config = dict(
    n_layer=12,
    d_model=64,
    n_head=4,
    n_kv_head=4,
    head_dim=32,
    d_mlp=256,
    vocab_size=32768,
    activation='squared_relu',
    norm='layernorm',
    norm_place='pre',
    norm_eps=1e-05,
    positions='learned',
    qk_norm=False,
    attn_scale=0.177,
    bias='none',
    tie_embeddings=True,
    parallel_block=False,
    init='trunc',
    init_std_qkv=0.0845,
    init_std_o=0.105,
    init_std_up=0.121,
    init_std_down=0.121,
    optimizer='muon_variant',
    lr=0.00316,
    beta1=0.95,
    weight_decay=0.0,
    lr_head=0.00671,
    warmup_steps=200,
    schedule='wsd',
    decay_fraction=1.0,
    decay_shape='linear',
    final_lr_fraction=0.0,
    batch_tokens=[8192, 16384, 32768],
    seq_len=1024,
    doc_mask=True,
    train_tokens=147100000,
    steps=8247,
    dataset='wikipedia_en',
)
Each number is 128 + 24 x the weight over the matrix's rms, rounded and kept within 0 to 255. Layers, rows and columns count from 0.

# layer 2 attention value, 128x64, rms 0.0846, rows 43-63, columns 0-63
[[144 132 124 168 136 133 133 109 158 148 116 102 140 100 115 118 140 114 149 136  96  99 148 126 151 105 139  46 148 130  91 107 124  65 141 152 135 138 141 169 152 145  80  95 138 123 104 146 131 161 124 155 126 160  97 152 156 121 144 129 119 111  56 166]
 [134 149 134 139 116 119  85 165 110 147 134 156 106 147 110  77 162 119 138 137 132 115 120 122 117  99 132 125 118  94 114 116 120  80 131 111 128 142 123 158 147 128  90 123 119 161 115 132  88 152 163 170 116 138  51 121 126 141 143 148 133 178 146 169]
 [134 136 154 120 134 124 167  96 122  92 126  79 179 119 121 151 143 105 158 132 132 123 147 109  84 182  99 123 123 122 156 115 151 148 123 114 115 148 145 144 110 138 143 110 193  98 127 100 124 135 158 111 129 133 101 143 142  77 125 155 159 161  52 136]
 [104 117  98 146 143 181 160  82 133 110  96  35 165 152 113 150 162 131 128  90 113 148  96 142 159 158 102 105 173 147  95 119 113 150  85 130 127 128 134 112 171 120 120  99 172 103 155  81  76 137 142 139  61 155 158 119 129 102 153 118 134 113 118 205]
 [133 114 134 144 122 104 139 113  92 112 116 106 158 163 143 124 130 144 124 140 128 127 115 124 170 146 129 116 123 132 146 121 118 144 135 155 112 145 161 121 166 116 133 115  96 148 110 112 100 157 152 159 103 111 144 174 134  90  88 129 107 110 127 156]
 [147 137 148 125 118 147 100  86 143 100 136 132 136 134  94 177 123 102 131 165 156 149 130 122 134 112 119 122 180 109  90 136 108  84 141 119 184 147 134 112  87 162 121 118 132 169 121 106  94  82 158 153 114 169 124 121  98 121 117 115 146 134  82 176]
 [117 137  91 112  99 116 106 149 151 111  99 137 140 109 102 125 115  98 165 159 115 113 155 132 128 124 137 121 131 109 107  86 113  94 151 147 122 137 124 192 133 171 116 101 159 123 165 141 111 200 128 133 106 131 123 144 134 139 129 115 127 140 101 155]
 [125 119 120 146 140 136 144 133 106 126  97 161 154 141  89 148 130 106 143 162 141 121 126 127 161 134 141  97 138 124 126 133 128  91 123 123  66 107 145 129 163 116 108 135 107 122 103 167 107 145 157 122 158 119  87 128 137 119 132 141  95  68 119 121]
 [150 102 112 119 136 168 128 120 165 102 128 161 150 112 103 113 141  69 142 122  72 147 132 127 138 127 145 107 137 154  94  86 117 101 133 107 102 112 149 155 145 114  86 125  92 135 156 113 155 118 151 160 107 158 110 127 141 153 172 161 134 121 129  94]
 [128 183 154 130 132 147 142  73  99 117 159 149  96 145 140 165 153 166 167 136  84 118 163 119 153 135  97 111 126 162  78 121 165 123  82 109 144 169 119 114 112  93  41 155  98 142  98 128 104 127 123 138 119 141 130 151 125  61 135 107 154 140 133 147]
 [126 101 125  85 153 150  96 136 127 125 182 144 106  96 145  61 138 175  91  74 184 130 128 138 102 107 132 178 147 141 164 164 133 153 161  98 168 166 114 105  92  95 133 174 158 115 121 158 167 102  47 116 145 126 130 147 114 147  95  71 141  95 205 122]
 [128 175 120 146 161  90 136 113  99 138 112  88 147 129 106 133 118 133 114 113 131 151  93 141 135 152 146 115 131 153 143 141  90 128  63 100 172 147 114 173 160  86 125 135  90 105 121 143 111 159  98 136 100 113 164 109 153 125 123 145 148 137  80 106]
 [139 124 149 164 143 112  86 115  97 168 202 190 101 126 119 111 123 169 136  88 121  85 148 108 130 110 112 124 125 115 149 139 169 115 127 102 133 142 111 137  85 153 100 164 154 154 113 154 171 117 112  57 124 144 126 110 161 118 112  94 131 127 175 130]
 [116 130  98 131 141 135 133  72  80 154 162 168 118 148 118  92 122 151 114 113 193 140 116  95 131 127 119 149 128 119 179 110 166 129 163 125 178 120  95 167 113  64 115 111 170 146 117 171 153 100 101  65  99 106  94 125 177 122 114 128 110 120 158 133]
 [134 143 102 122  96  97 124 129  74 123 143 133 100 120 113 133 130 130 147 141 105 143 137 177 114 181 112 123 126 161 124 107 155 130 127 151 116 149 117 131 157 128  96 112 177 130 124 111 137 103 145 162 108 146  93  96 171 118 163  93 135 129 106 127]
 [116  87 129 109 156 112 116 111 168 122 152 135 124 142 156  94 120 125 117 118 119 165 124 132  99 129 127 155 113 157 130 136 133 111 130 148 176 139 109 130 154  94 151 119 116 109 155 121 144 143 119 114 132  67 133 130 151  89 128 178 132 126 147  96]
 [ 91 119  92 158 137  92 134 110 135 158 122  99 107 145 161  84 179 161 129  98 125 115 130 159 116 109 112 156 130 172 103  76 138 105 145 162 121 162 141 143 168 134 118 135 116 174 135 103 151 119 133  69  96 121 142 137  96 122 134 140 154 100  84 108]
 [144 124 152 153 113 140 141 129 100 100 136  97 115 128  95 149 148 123 139 175 101 134 168 112 128 117 121  57 122 117 103  96 130  84 117 118 138 139 139 108 120 134 108 142  81 126 105 140 124 139 125 153 127 125 149 189 131 140 171 116 165  94 160 119]
 [136 124 141 107 120 136 101 111 145 138 152 141 126 110 149 118 142 143 125  89 122 125 130  87 100  90  94 115 163 145 107 139 169 129  87  86 155 125 160 115 150 122  81 130 115 141 159 160 181 128 104 131 136 189  92 118 130 135 113 123 162 143 131 134]
 [ 99 129 135 150 157 156 113 120 130  78 163 148 107 119 152 125 122 137 121 110 100 159 133  75 122 133 118  94 149 101 109 115 130 116 139 141 128 124 132  80 130  77 123 178 128 143 126 185 111  90  98 122 147 141 141 166 146 119 105 153 125 117 134 138]
 [131 116 111 172 130 104 111 137 131 135  89  94 127 129 116 108 151 111 156  92 103 151 148 113 123 142 114 117 128  90 149 118 139 136 128 122 138 110 175 133 145 119 149 123 114 128  90 120 139 156 153 159 134 139 123 140 134 121 150 113 139 111 126 125]]